{"n_layer": 16, "d_model": 384, "n_head": 6, "n_kv_head": 1, "head_dim": 64, "d_mlp": 1536, "vocab_size": 2048, "activation": "squared_relu", "norm": "layernorm", "norm_place": "pre", "norm_eps": 1e-06, "positions": "rope", "rope_base": 34300.0, "rope_fraction": 0.5, "qk_norm": false, "attn_scale": 0.125, "bias": "none", "tie_embeddings": false, "parallel_block": false, "init": "uniform", "init_std_qkv": 0.0357, "init_std_o": 0.00631, "init_std_up": 0.0357, "init_std_down": 0.00316, "optimizer": "soap_variant", "lr": 0.00332, "lr_mult_up": 1.18, "beta1": 0.95, "beta2": 0.99, "lr_head": 0.00694, "grad_clip": 0.5, "warmup_steps": 200, "schedule": "wsd", "decay_fraction": 0.362, "decay_shape": "linear", "final_lr_fraction": 0.1, "batch_tokens": 262144, "seq_len": 256, "doc_mask": true, "train_tokens": 831300000, "steps": 3172, "dataset": "wikipedia_en"}
Each number is 500 + 50 x the weight over the matrix's rms, rounded and kept within 0 to 999. Layers, rows and columns count from 0. Numbers have three digits each.

# up: layer 9 MLP up, 1536x384, rms 0.129, rows 48-83, columns 192-383
# down: layer 9 MLP down (transposed), 1536x384, rms 0.107, rows 48-83, columns 192-383
up48:573446488489543443513458550463545462511409547414511485520466527572537513566458481481485516412482554573469477447386439437447519521493365461499555527539543433443633592541485415457562492472469564579486574421453546471552418504469450529570502430500482497444571444439414451438435507530522555458430508492554380534509480455439568540571477467435495596552480592546577524502468490517455523478535449472497646488514514561384511410408489491446435420432513568547641607546517487450480511493375528552496464452537483474529458578427544559574456438497571454606478526524471544482542470479547508508
down48:492506571513511434500585499583428433508572570440516514496521519516416546519519453469532579468562486465509561474506470553464492410421507544505497529555530584532508493485574536486508536469512450472494485513524525510476502532473462480545559528571448456445421501545518472459536555511459542534567480491472518565457502612508523539480579477518633432479412491549509520513564487453472470599504514489538412457482539479449580442516567449521522563463557522472408524463529489525543444513535370524528535511507516541542521421520489521514476509475575534560463414477476451366440576549509508448
up49:496544468514511523463465511464556585483520531533455509515530464446503489465534445528558401441466498511504483488623474494471464449514498450509492405496501505436603500520508492549544440463489499501468458512477533513543591543458494626432462543565448493451484551438490463559517558451423555471523471580452542675509535507511482473490507446500520523467585493562567461564546472465405427491414509433550599369426519472526556450543470498577480504524575451506521600494436523452566564459544438491520475518461525420458474529509548618459588619511525527513486434524458486538584581470547499430
down49:574386371442496459451528478413509553348501439515485420523500535586502401474559437462573449510503577553450491475581476544504488456569525465530537438535456536542458367549463489490531546485486597475574456535514470467543373429510514445492597569410507434519473576608440538495546487532575519502537459435527543543491562511470509502461503500465555506472476507349461479510512483672513415554482500487414570469461505475479543479477470536479467422519488559537547477553437484546428558490511551556541534483539643571522587453448422487595449483531443520533391620421490514508549432554507430445
up50:443501569473518551462454493528473539538424572478530472522448616475493453517482518471497447505581528560553459494428428479504483523462540463458583538507451469423554520483511433620522485478399436569544560628535524478504463514562540430528522548574502406529486583474458474501527615558434510517465514460468470372621521533494539452527480422543561402513539511452428456574495470391538562488510451434527516340538521527532545490528528435450533471526570501455550587641570435548507487481405498543462400468454556528450589527548484414556596412539431503453475486480559456550520392515409467498
down50:555456590520469488478427522533555540527392587460519553364487469402540434419602459490402461485610471546503558601496470461538501453466569514514503473491527509544510457430570562525520536462465503493547594525479558579469504432586476562464497515427467490575451445496442580531538585477519440550481554450497560481515451496483471488527455403520539421616447657473484444501454575470500525520549511500517529547400477437473501505456498489597513577553457440520501531494448457506456531474490577489596468596474444523563465502487571409573545379465478498538539495444476573520529421597502525502
up51:587520487459480483593481487588499521533475596505546533486473486472534541468540466470506586505452512557525442398553366454483551467466419524525552526556496471493441468520459420560509487417529474530474454458608497495427465501529548559490475453499512483585559400493440486404444595478553495587391524508474448509523538478432360518493498521475447578520489487443482493561576532466458479478423542427565529511505573598479435421534411509546486476497498465534597502432498497453462505517525558545432498476479520508544459490467429478468505506508498426522551541474477568614492540512477527521
down51:484504497483488546504471494546533483490542584516421587516527504537420473542433469561436481486399432448562386470508588506505387492600436418483449498458575564527533444512523548532500561563420455534578478427516486517530584389511554497495483499528500481480496573577545616507485410505485407487499526509543513507504504509485552444500568492486528483488551543507501542510516527547503443490569437374465483609515448506549510558487518493487451442494560521537580474482489507469529588485535445450583453522406556561512497577543480446486480549431480545514499404519591460513466468424509450463
up52:479507544463542492450580462420545497535523447610509511538540526477462527525421495458559499443436554547451496382426512488513572543518577531499586521515588477542609426516470527468500499454525462447440526586498506508516513459485465477545481451525470466585533521487544407471495478496541441541418537479468547469566421540465514487531564481594521537528549546394514579551479415492396399517478511511517539620361510485490523555520469403536602493550592510554442531460412614555405570557490459600448534434418461457585426538440545512563580508555523579585534480490507518477505494521552481553
down52:519481481461555514453554590422412466553508499448579439456538586406476527406532589501560517532473508474454495510566490610468465432524443481578481491434415516491545466447467427523489493465513534514507445516496478550514512491582497481464563500505404503617570441418458602389434477576473497458507440611536520496599572428448440469560478442474540540549512483464491538484578498474477456550450529556469471618452484417552543428498497513550534523531459494557456523471569552512501477508613444525490430496568525575507530500484505510449453580546544531518580498446520513468468520497501637628
up53:469454499522559467576506531563564457475455482588471478524345521555443552529494496515480468424475520472523526573431539600429430468531505524519508465520471536616569508630507575437535392500494536476453501518471394558529502538540503483557579446479470524518527560420561542577493472464473480525466528513477457514495466483424550463518523510493478436490487457460522455552508503527461539383470568573519483490538543406513513514479566471502521539475494475462513487510454625447515405502498476564555487497483502451540505492492555479476510479450478588616534467438470528451497515594565437463
down53:477456499509465458415401562533476474517465488461508449403523497446498549422503580461486498426496529483415457423441538569507444462533525566494419506596492487557522488424566526542551493551516470438480487452492533560525545476509530449458467566440469473511443471372540465451505487433529443454554471399454541487555491669497595403447602384496476568510538451501496513461498555502492467454486483410529464463609456534442502481503509544460512562540562502440538531469628434502476516507463540439462523506522509484482512421396475455421410568480535458542478527509554572534498496473523383444
up54:550507494524513461473448399487546609520505467495466434540449489423575563530540475590538469531480435522548459513436545518516503453561521501531428570541482421560499464383492427458508468560560433499541535462567500535437446551479489466527513559573494582533544471415566532565551517493525380551458512492458513520557438534475510587431471461490489594462541452523440505500514457501436593502437463506569459553524490502474484427428489537477413546491507501491460578545417523367511477556461486574548561532526453520495453551510513595509478533519524530586563497520530522460487560504479431530
down54:495622401542499478449467485552471471547505560502484527555520455442568604405375532508509467466553522511545519511466414522373374458597484497528479477447604497500441496403404521454448587466499527428530515449474491519512529431518429600527428452472524437450520510490532465568542474592445569512584548491531552569539517420549531615537414395553473498544424468488588531503481519564483460470507566441532590493530514517571570535525488471457501484515541479556502472501577491545506474577455468581490473523503530430429505538459461508508500447550446516517479516475515464546478476497547472471
up55:464557520536453470485554466494499535497494548603564526541601396501574555538478512511515482541554528420484525464453413614485466522481503459545460531577366425578455514494438530505468418480334469525451555456460468428619383443486544452446472510518499466526523451474446546475579485482445544494511519566499421570517487476484526484508543443525466504486533520512485465523492556509464528526534463441473626490525460517487433385517556430518479540545429551459505515447483493493547553467527465519296472489543591486565461434531548474485502486581498566603455516472511533445588572508536433487
down55:475469493494494487478553562538422442428567412550469590516561504546501496527572573417405538487448372465488559531497497460517578504469464539512470639457604441513465536535597495426592565535524455524525549458500481525488502519505498484474497462500507619495451448525480553524506457510491392580547504521512599571518543605475524538486515472507527494531494529452411549572456492552569522538534470485545472518441527519464452464447481452524477358527523469519531472414441575507458439585519556566614489477540515483546418565544497530452531486496543401429477492471492522464568461498561524547
up56:542472575549482539476438536423546422482524533489490495465511452477573473590478435601444489486561459472448474603504474491483386515637543509595423484559432565535499485582543476522581441497454491526609476592617513433449562536534449447450618609549403501555527482570600460589555586536537420506517555568530452458490450495469480448493471506551434576495531448493488553428631458470534572504482533534468518467380550425460541533354498516510540479502484536500513504503586462490433455584589481536526475418496514606545468524518486578494451536479544468497557498619499455403461528438423469442
down56:499515494493366524420531568573562570535479464447462487501446519408513579504455523509597536445384515469539460451581541467525480381468498527497502488500487515587474547521477487531532521444532573490388535479463514465482521555471537570426520427535601516435470485470497436458499471526529509454469477513556453563417545540456582509465513493511445474488526538353505493472525505511551464507477520552441560405470534533471606458521610450513493538494525536535511513474499400502474508509485502485429487590449383445549540512564543535511518421563476551498459473474451418575489469462429524543
up57:643453405600501495506453558463550478557383538523395535480498544554507541516556522407469523445426546571541548490427498509446537432490642499518535577454525489513431551480547574447563518556535415465508515452555485435523540523530427512458553450435477494487553514517535550462479578468533434518513426513433555470499483468472505474499484539518493458542501449487592403468565495530493518495588460498438416430531503520501473502385544440478535398519506587493541546473582511520535520524463546485444555504592571516538439618553463402454415488551553468454497431452476435553483495445425442419
down57:474620585427510573523546493577444452462499452471601369620483528529493484508515481482516623572473514559522476517550571565487496601524453499448464511521552467461476437454508556484507528540495514555565472436560538492567490554493536508554444477525520407473534523433570483493524537569533593506589474473482471430493532485517422586487488522474628460535463570433535495468462522500427389522497541458499532544539466516476473485580539545609454468505462484378485500553485495598454517443487386500449527574470467434532530408464534551503563614470467591529440573433419458455466537516530604572
up58:455614456420462594510489436494514517520487433535547455531572501580504474512559465488512476536452505619483547507423508422408476500528572443524508546493575436570565536456508557588508449486430490450516457545458517433449505520495560476514466468534519574486494556483495510457476499471434475471571459565510483453645452564655504559492430453437443509492485470568424498472580393529509427425471473516445522484538500534532481471486560495471471527493566497497560515487598509503497485509464441524532471427540573491375471604536557485558572515539461533550522467486463562483475509509484527565
down58:504521490555473543550516504507455483501555498591527540531524554600540523589563573487545452484504475564477596454528508500521511467515471686496553481447493529500465448548407567415500484602483454472468581539475503524488470557539482513572469525550442462617451491556474536469528531439469548539449484586507513521460466428408593535420571566496515449552460542535559520534506583473509503513505482575552464485512522509491462480509455512432444536553441489514542520460496484571623615486548437497489469538548564525524559446508521566473544452524488527491382545482570424511512532459471454461
up59:426451474511542551457529500521498537494549518514499455594499590447461583633446520495531469484575520501561474472434416499449529613549431542512503610529501534520459470518566548519485443521461383535406500479453533574449586551539495471482469524535512539479463480485515451503523403538474419447406497469441533524487573500491601468617416501468501559457483525445513478569536507466508506482568504563575515457535571524486478506457548452477560434588431559471476493485539514477599534474511436566552526528410512431483582529579449528561556459488588551466407484487532424525497600534463452600
down59:512494470483515421509511594577509497446561501567496514424540447470571528482520505551541536516458477483522439478441570473455417479507539433533483450474470505535576487431487504481465460428500536497558487435537517450462558423519539469500557499428537597399433489455509499449481429569444540524572447493519522466500525430552455571472528449543416417453535515550563494370549549582485540517519558528543479616556541518502437565447577513476602467433507418557507534517453543418523564442510364504497403491486550513504426467510540432528475604445537542512482475522556546497456510549600519437
up60:452527536606588510447512569524522471552504499483452502464416440441604504399537498527527463417441479546491521479534570517577497468531515486509439503540486539512512517519434461483533411480481475505579489470490465412517615502427529537411511599437509490488561464478562525418537457383535428449466423502501468550478574491547507557443424474448519555565511392545525497529496526452507481489409422527470558533482610497496457488541564457519524532518457548522493478496484547490549451493512503401499401529514521423478577569454562534506517541500512560486577488563427483425573497567493534515
down60:533482579574496464531477442539540429459509482516508446608450417491583564448609533558443568444520543464433613459579521489512408443523535420526525481537455537511481462476469536496399474514486468460547493558482557519526506483575502516529464493568506564522500596496590502559550567445571407489554510536564528534521594471517528502551506480530566514430506609551449468489480457587500526480482473571527537447533545426489462498533478485597409535436503490453528511496455474430504447501433589518503500551422461534542453482549481501589575439450441532508453432466498528456506475466571481464
up61:559591530490616487481542537481566512538449314448464506499536525463460517473491644414468522561409475546574539551536586501486470561407478564496520452470524451500545493424567530497499531528429433437609510601485523486503509581491515433421531443539449489455469504555545364553407460463472430585461422598491432550510517530425532486524550499433736411446485440514538477469532452526500511520517535520421559557551415407512491486573461581491475570484497489447548469498515495479525567540592530504439579475510542532455465535491422473556573515469458517549460545559550564543525524545532544493
down61:548582509511402520501517478415575515436469437599508465491566545469490402509534472533407537419536522496437508499462410590413429526529527487519559513500532459435501422469505516536488478536587510548470571571432491404560569489511495393602557427499442536466486432570566485566568510534476516479525505570451497487483505495557551552484450588538444543549501581496386486565535495488449679495530446521490572431410576448434474469492456530547550473461528434444439626487448590477514454580456458492444467459494541473542475526511581543421533520465518480415443443563436610479562525532513445500
up62:489538481478555481416523512477445497537438526544463505514437527510553564443548535437515502491510543464431437537443527550446484522464479482454441545489555432464422496446570504497572503517492526509440517477414455442496472450480508468480555467526557551585574510462491499421499505502478473486507493478521471523433484468519510504584447563493577558535462501490538433476485488562516448482506431528544528495525502397507473545470467441481555541507541437511571479541483549454443588453485499555587461499483531505517544519512596525564556495490390476502484527503520504472475471472491464445
down62:567470492484479443525463504414553492494474394445569523503557529549463604570529511507459463503493539471522554416458583560493533465499508463590530481472453489537441447488535437510439606458535513447579514513440569457595538571503503501570413595507478432501498514490414565522552545443406558520547551517525464506485510479484487485519491459489587489449484473507530525552502517520403502560446496551498535492474554531441465474548453569484508496482521505484471479451493495470556528429552367455450501530506489486469451412521414477508465523474503605525561545459471501527483418475524504588
up63:421520474510512462522510440561477447530494509541412478549496557430554500582550589532561444492582348487426569498523469505507484549440424532444487564467546500480420434553519512518510444527408510563506489482454496496480521438593557478598527513520554497529512435453475517477562449468471557458470467445486428472491631513519537591426487523540436542501456511481509500513522448592452445513469454528543457464452479519549476470519564462618530458411510450505505412520492524553538508433515439435502471532603473500536555477449553453518463461472521522437491524551610455458529511503443493532
down63:466471531481462553597420445471507592509449582528444446582563493454517524486538457499532510469561457513495584451453566535428498457560505480445535530545539490459509529511469521500492522468505509400526456475553532497456467472502432558423438525556535455521480438443543529448472519448486558453478540495536377516580538489469437541536411500459417475527565467614533552499460516450450468494517585529500402504459466496554517534525517419491427483457536519396522432532542498498531528492462480530402567534486561551544536469560549452463498507562482433567586511428484529508522466471495489453
up64:504513496577533490462488526486437531572538501492536421446445521506540518439633574516484466513495475473561431508413641522458498535487532458508488501492500476515569453556509387506612497517471475493481408548482484456450516530593486461387504451507499432505450498435496491600564502569454549386459510551499457441582560515472502516464425523461594478474488571545558443549537539477504544442460512486486533536510505462461569563503520452472546551478477534547476516484543494528588550504484406514524555514588438418554495454456510531472487585520510433547517464431410457519579465551514509602
down64:534555509513518546501584463399504488472536456565541510496496447545546457522502484616534507532492527502510498404583403512536497496508500470511496560444560494511587564437509424500438527557454477480521488391415488510512507458485458476520551501496421459525499480462509493557398525364608540480472515561458469463501548569459576411504585541526546474546602452527505528487484476558565558498642466396555416473490356467545407528466472558447494528489560532511472464554582513597535539480476553482445493503457487509443577552529500460513600406498416438462575427450567482427486518495417562572
up65:445442449591546541471506521507464499465481447495503474400381524558524452457532567539483488358434481471621416554532517510546463454594439561569593545517513487484479450509505484470516524500466535500470447524528502600494516498517422512487534484464550464534446567429485525434535491542522487527532448557559410535506469403436544520357525500564457448459530423491459482464583463492481516543481661482464521550587494597516535472554460482508507423552478502564519504467607539456405448409470374493554532493541434458494525512457553478495465539501480452560439507540500532470510554516554488450
down65:400496407481552555451568388513579505453468492509512519551605505495487403455494528412438527545504473548546457528548483497525514452535584485467536507503522490431586475550455586545462494480477529368565611460466494513540534452508499430534442489556482554434472497580534458456575558493601575516422571466558514503553562456529540501483432514510484487561619492517490508527461554493456483492450520527577454453437457481470654462387490548632451428378560451573521504484534512545505544566536586440478443525412496516516488413520494532459541540473442500490568469507478522536498557521503459528
up66:547576510513389487479504333553438442499498438450513530507555464485385554534514566539467499459403516554551489421487602485455582400509412541509471400486515429515585553514602508560470438486488501365455563503592495477493520518564512501498561496430458540453506482443454497482492519556592434618399510426525521522527499434481641489488455503543495559563515455486582512504483556483469402462488571548555499518571470593400528451587556501399498441467542377367507527496519522477480474438483390600464550649508489481586492500486498500461531470508505499454488509469423457493512438504465467494
down66:435482536572492534487496534370504586585501599537537508393546434536488439505512417437523429558545494438450549517514379495451417509471493469496469589493564549512455517470562463562501468445484427536498446467466569557483492475477492501506521476544470503546428498432558567494567525563541427510561552461534430475526534456494615511490566542574483550441448519468434513474500539472444647572548464561511503452516587474516527529472518407490586531533472523452535475497455479582448510538486564554420454470525518531464547450535488561498509407502543532452500496495505555548490510522528528465
up67:498472536604534490511459379522512489530580511549497485471526450488421510544472547480489587464490427497438519499513517468527502528451534522488496574518491454570518491451558516531477495452543499475425614591417475464518495455534440452466493497530455490493533548423584403549504408469526492461481497515519522503421563460587568521446510506507493577477587415467538532558486431491472487448495475547422474509446498511448566513528489518474491555534467520576656453480506470481449394529510426529598514523546512486487517426527431490519463375518435556517528522505583571445511450441449589468
down67:562472527524417532512464549485413498539562514493573545570514504528598509524498453394529487506447528532566401493539567465512454497463551431626494507551516400527450538505644482402507461523450447448474490427499457516536484438467513531471535436513457626631502451519492582426470524471526422522478553469526492537517498541581542500368436524535457520519401491653504435531493523531421506523490487441497465527528506551412503537468516498566507495596430540559500587523502535481481462507473509524514482476459560444510558498491461467542484462580522464505561468561505540411538532502495500563
up68:528389489532541469507411487512566524511460486562538484397482508512500486580408428469480459477396561461507540562535507592433532477517501503425486528489561421528480466532493431553484446476496569476421496501398519549564512496442550520430518434545501457515527425554615459436457509486521449569468475550553483465400464495495537502524516508578497551576520447384442508388451538472445433456458379451547521454527406426456595424652574523475445507455483580534575467590567471472520601522558499540464573496456454541477488461551486481547483479583493437580553463433558465479565495462509516577
down68:543465576565420474495504571470433593400496448464625475433503508446450488422472440470414506540523484417562446429540488460406529469491439504555502406482513540424479480500462524505449500438489485496407503428559491491491469588444478490497473503493383520481489510552493440479475491601522519543449646518486563500508485513460349555494474456447541533511463458530578534521477417579556493532560442446547534435577586444450652550550529524585449581504503415534593510563460489443530605556463466475466506555426482471464509456482599439503569498563490483475588495454454438547535488455563583506
up69:499445511521484562608581502507595527550503472522490546531449523523537460441508458438480441521411580551475477525455500472425535501498462557413492448619522425453552422547488441439533492490501511530519491528596575527515540589587554546564469510455589578466553469413559486463454527566471558463464602482503523463488407459530476424480531504552460477456541464579436397482524517473423542443512472524624505507583566551456423420391349516585515552554549406454441531461564489391457542419515450553474422478517561478437500456545469517565502456484479560473588509524434525459565575349546509552
down69:545474478518567567523461516485543567541458351496525438492512474576446460431474514550505514584480413386502516553558525509510517497590427388547516486587507528582455462465524533561457548490497513488470544512539420556475444524474530495397469501527444578456485508494458482501522528524482479514552531415498557525525474480527489600621543543490517448433540478523528552483505550458509458505468576459479471475415527523536493498559552531486492432464451579535484475483448552508481475564585374561358437559575425529451467498483498525482452514488484481566497439526515506459457566543457431462
up70:526408551502532537399501550419488519537458485548500531591467536352573557485522585536571499518571530446459449545552469559494533410503488455530528509543502476496486469506511510514584467534450416497432538454544521550476549500454510512492562590504473494451511550579541471423445534587641526607569521417522461407509445397456511423481506497562480557489463446468432438434487485404556508468414541465548453498517540540448501463520547530543414591565447528467508467495391572508580461480476530491563535515453333524456544535553533469528464508555439513484481577428465521537572442537436485466
down70:525520512611390483561523531495395474575502427519462561625457562522548559545516522521550498576488473563491519493516442493465579490504581559528573608401508519455616484504554566565555457458560502535488407554516444569421535408502453580560464450522495571482465459519442563522644613535517483506460529442496531451465611491465574452508483486486502475567534495449519505522571582500478449497431591493424572462463528460492446486455495455463444477551510573565580479504514567475528510491543435540550579462458471481652545450542456467517462440512501430478498498409546458520565516483426505486
up71:538520469583480540390540455523432570557558473567526411468529491448451570572490518511454518466465504433458472557510518533414507565485396504529574532518448523556503495533521518471513477506462394480475505451478472463485482566583400460533496560505528512485512499552459525444537513549536513470472492528525521566449471479471477436575562470562496495426537575471478474508544423524491514503506575423449488455434472409487537503546470481535476474555454532581437486485367493485516485481479527571509516478526492446507458581482513593457445510544512526509486565510529550526458480535382506467
down71:500544482432513461481593575543498482397484604527461540428514497535567394503553536495474485468589502444460499541446553440511547451475598570471530536542477639424514506517538511477542569499505479572503495519356514471530471488505510589482512521485527535491409546426563524525491437506430548472515530456499509462513499568420482547520424435476489406487458479476471478459481491467469496439514519449417483517524585597516481502516567531548555447512497487517495501495544509548425379506461420465606476509504475510502457440538545447511487555566519548611554453497456481312569536480587457462
up72:536506490442477494430499475549466524506501528448467472447549433330590460477470484488473535538486510536419497516487420590512503531493561563533612459591440469424472450492458517482567545504488504453487448505476441512501535502478515544524473478388465574450460470458499492560513486485482539458534483506428538600597527556443531390492466492443443472428385546490528463524471498551482527461420428494514521480534500533503538461578545460605535473479430438498414585490637430517475501502583551579548581555589502463486479510554564584503553527538491541550440514507474412443472532502527559534
down72:531460548586515434562437518579503606517505474558466506466518566518474460415408466523503453529536448492618456431456526495492521459523470484503399480543492476418453523551579500479525496439474546586488478488643547460608580498530504513485505489593561487420416542438466529486442528476441474484536468483422553425474478464540543508499467531508517522490475517546554462469472576491499413650468445621514553583503573436560407451463559527546485555529423508479450581543472466509558459406501556489534496498496433528587447582480463359500515430454576485522604466502563409460521541462492489434
up73:539564412495555535576582527556421526519455474552501523435483453437491509502545534502416517455493505560430568474534495539480547554522473376503483585469494455441426525459486526524514491443453480461508483489433459443535547483503501455456499512566430560493482486520533501546505449399383528527528489463599561545525466538524575504528556430539501401553610521483554494513531643448498572494488552548476460515503400552451597554568396497425505483526461522525596468540471593545475563568467536554458499528476395455525485508452515462451563508425446497408493463507668530460432380517516467459
down73:564464536430463499586394491565529496534525408472540416520448464567500567568538522545525437563549499530473460444425438492475605511492455483506550413451490439547466480452510501439506510597547523555408478486431563507511420587532491509521486525412494465424401538418497492543461506444508617496570505560404525490444506469639422392493532506562495444471493458497450496416464429536524517437393453525500502474431509560501502485555570463517480532529504519406521477533542499441533474552468451434516584412502524475573537527563434461520528564467495462621477504539389459560521553487449485548
up74:437436383497519585396517532507562465577544454582490581472511529523469558442476374448468575483506564522410443542510558522501491493446496586472452521485450377587454506536460525497465525448494404551510513473564542542493435526538467500561625594466495558508479487604483449523640448449559467463527522445580498598543458468504594497562442513456506557469507491505469551379503467605543560532437504520552406544488568442416513560559558481508482512461514505623463531482526514560492459362466431480492488489492604486481508475485452622506437460485534448452614580479505466530438511430397461481
down74:471519560517454494618529550491486418533502395566503528580523481530482505552520528513476501567477434451413471497529545440474558428553507450469516496466496626492486510452480461519466475505551526387430452465645565457533472557519639498519474512485512548431482544449490464540454585356464543474540523532476524501475553575520476482518445492503482444510457542493454558454509563503528493576525530411600559486455568547493535495436534449574544504473514428431499522424479476470537578467592525414484572547606458580558503526488481473416503513493455503471489433496525471527505427563470436511
up75:475532522479575445557566455615563519473567571514428489443463515538429446497583489537571543620534478448536408406492545451529476454556543437578432429522475505504393481611631453439404483501467420408485507618472367516414451513448424567522531399476456464522543517597490490427510528611511568416492505445469553418549477498376465505524405516460469569542483434504490567555458518549530417506492510612441571508485546428418441431437470505566594504485470437482574538490510550519502404516482424589552452433679466484462440483467557492517555488426519502460460504514510612456439506355520469450
down75:551500551481534563607442551468431526524517545468432556427557508496487488496449610470513402426580547473524498529435397479496495456524524534546508480486550527607534532478541590530591549523546446569512593519499621420440581594485364498517431549490501481517493518543446580450477482449416491506558544473547506516468504493419471538561502522457433598423464413428493497505455513580583599518509542547436653496565505465543520459533476518542594477533474447516481575554387540492509427496469510539464463557551529506511423502456468534542513443450446488427549555486538473489566432569520506516
up76:557502603522503427518517579556501548494583572543484512425531424523431475430482524572426552429428493550490532474456568476471552463453530451578390548614525524524614494578521434459551451487395476466448609465562488492472466512544472503478551506502508587565571404511501515519517525555433506507497462464604492486516433415478422473486554523562570452493564527531493521487478528507467533445521418535525475544447531484512569508462512492516518435462444352450450396470551469531505479481546443632502452405440474427451485496492460470484513505503491524525498523532489589483449553569480527496
down76:535555506534485484505477602504458533503565572494469458537459438486457477522487530417471515553498478536459460422427547512455480516440507521440519526527538492503500459523562419499532383487594511521539498394454606518494518499544463512498506478433523510546539554427558529493402550584487425463581493502551469511564540512485522549456581534552447525506499541532567545499509593481484557538484508418520591561505537467526528544483531481465579501429484485487543548542511434536574479584459339549450470461554507449462554541439452507463444546462458545474468504557494553481523524467471507519
up77:391520506441535443569486432445363549455448443581503557473501507442444451471530527456510503500515611478401396503483518449574563527565507624459509483530460583533557559569481510459530466472493583472476547447466562458505579493451417550445380491547517541498548411548491526447479515512466506439545499548363432530522493535498477498507491470516354496611416520478601469469517540508364450541481475524416421510497533463501489447559507494440547540576464503450510495498490486471500473538508479497445450506514504480505528467526617464538462453483517499431644517570411526541529494581477522495
down77:494425441445493456503499492392583454485496554481559459537410492495537580426518521597516487458522544558436485512494528538481432488552508493501479549491460501546551537539560475411498539505598533569548453501579490544492550462471573575536514411503514456486534557506490446521403535460437452416463542548486542443547521484472524542494559468536497456584481546419576446458461480466556476497464577572527442557529466449491567546493435470439464579454488514480503438448421423545541580480444447548493511575566445434501442523456482455533527546510480524449521522591511500536441508429501553451
up78:456514405555514429457579480501489473523538479526482564580492492500439555483523405543587583521487456454526536488435437545520572548479432497496461612484480500530529443522443531503503502495395525489535577492551516520393543483535523522536544606587467479452413530519417393547607442516501533410396448436468548574442505535485489406405551548544536556538531553499563538429542409473516527516518564464485418557424533487502512522422513493583482531511464498511604500540499479493396535510485443477535453516532504537544425530479448555498493436450483488431466488480455523503487534538520505429
down78:527458580548532420482478496445525526446528540500479466541608562460509518419445441551506398479476519517576435456455519596449547502413608454469490514451505585511480462444538583550450515526544455450583451455416505468518465533528550556527547489481543456489497490491447477480459565522462438442482588465506495506472509499485438479631505534504424564544465515519527504556470546500485536447503496475548515415516547510429474514497482517539441414498538576483423534456488534619530424574540492508503513421549480425447519568471483470508479460455497459562509518556571537558505578580475536469
up79:487560498596474541557469455456450504524534477453486530461515498513524442522475590574478560542532517477558547537413468526590420536467492492557557534596553489511534547553479526517426410512562499577590476477533525518492491590491515439495463514525439511437555467572523557434421456473458483550536514489449518531523524500485498493421473450538387510559449582430544364458543498571464408569568461513504538594419507457431451537487432379499501484543523453492522517505499511551489451533562504525459501585531524507540431594444452424463482415536489553464523502510516472503461467507574514552
down79:500480488487467530493524584472556435602452528568548475420434561489510554462520495504443502424519534524481561453497503564585471483525551501583462473483528559447503533537561369513491543558456485479496610541503541435549533571490458530501558525420432488561498562512393440521565450566484461463467479425517513610531432458548537463441498447542540625507614461574549580520495496475567477501488483413572521440414498486458443489473557466629500534502474509486479392502533493578462509540512519465500436422537517508517497533468568419537415479576452465437539529543519471417576487433409396510
up80:408419379502470512560434406494505467460500514520447520500430500457512605609480613422556519422482572471471445556569512517476666528461544509452421480494476458573536510475458460527486503491447455674474482441540454566469554474470518457465465420431427484473407513556513438480509463531534531477444467520540558486432490458503491594522477492505521547449546553483453370493388462494497531502462463512512455478446423520508478480476332463439496438535516542506512497485489544487462461529527506458467441481523473528518472434428511587525517494449495415439562477573545520509535417529523452569
down80:591477500604580485531499490571471576551460414557576511531480637521522557408544513483543525645565488479544379551444545511453440535534480515498575492467511535514449489507610494426467520489440479374537554455456497503508480469560498510581569488598578583464379472509563527544559520451423460428485511475577586536661434520495442525523351474474482499547497493500441498520463452536423540500513480479513441562581506490568539457493551566579428542403440532554510595525479548513487496475502501466527477479477498576552473529558484477512557498473556577570469505546474479513504534429510580504
up81:426446446506450498426478473467590489462499523459502443517471483479477511528511526467475422457474480571398492559564553433495484501496454451402448499551504452506514554528404471452560455410474548542519512504505457476528428446490452530462529377516605504438530506544499466568533512424522510545430477456525566436551460456522473496500449522581551541492505496555454439469438427551471526456470472480510533500547503612541556446509492496418484516428432476455538531460564531395603474464447512436552565507519477476515514518546486578482466460473523537534482582589490499489449502423541475429
down81:459548525525528505556494523457401543525507526534491540532462534519490519403577547420426475557469584461508568506574501510490520435518513513476457460533547501550550468563501518487488424559536597453422541470545459457511391434547479506531452467512554578544489550458479502412466495591440524545481495461493508470514547538446494544386457467512486492600512503502565606547479500549458501555579424526539547555466499487528545443539385504516461542407526558549515533486470489453555499549489477580598482540491488507544487505585529493525443629481550486541591413409494460513510437566482565443
up82:549529495571522541528525413492422472525489434445451466461424574482464583517560564515472558491558488470539482459467533478491509538455563556533504500481445552506564608444497589529532477401547517466569579542450472436450490553434481455604503445472451533449452359521462486406489488487506507467471525482422524509484507570552516459516617483475475419477530572388464533523486471589473474497446535522473485543497464480495497422389574566570500492462434480572509482547519518486546554559540454451530489530482491439518491469476513550472427432515528473572546468506467486508490490561453533460
down82:499523514616429480469506564634546443523481521447484506529589566496541459501500434476500443487475532470498465521559567492489626514495541505545515483591491482541497547565592500496480566493469527529421491466485523455597452515465537499504471575480521573473467593479503493482497542500507542533488526431497467519458449506489466523427565562488612536552485412450512479492452507505440472517514532598405421481547558471475422518511440493499475528458486438498515549573416598504519503505455540472534572521458561532445469426508550537551472442536458469615515525461617530500541607568513490479
up83:538490409534497480542519534569491450551568506518404539481485560434490507408554467427526465489500558550477544520440439467516504504509448537485488516568531519439465543602497445518533505572529511518420522428469511468516461540514513424494508488457493473541526462553564558484557500383513498500522557624458399524502532585544474489566492528416510493491454512560469473465495558453549462498493399449570538443581407563410577470520475347525458522483485506567513492441479569490474521393453467526498498440483502567455491606480572580508597473463556517466501562485503438486553552509554539470
down83:406540555523422471527492446526455467441562506447527522434491402511570475565515438398545535546493555461506568473609512401536575562553436434549529546475490504556486533426524535601428403423434457560485541503416485449534558565456416498555490454460445530457487522456468563495405478456537471489493437546548498481542445578513521569456527492552611454504488532511566520502547450548501545520490486589546557499485535525515490473549449503522574482537472578423505438490557442538378435535502462485523481564450555576504569504473518461575444435486471514427471514451460514432530634492504488544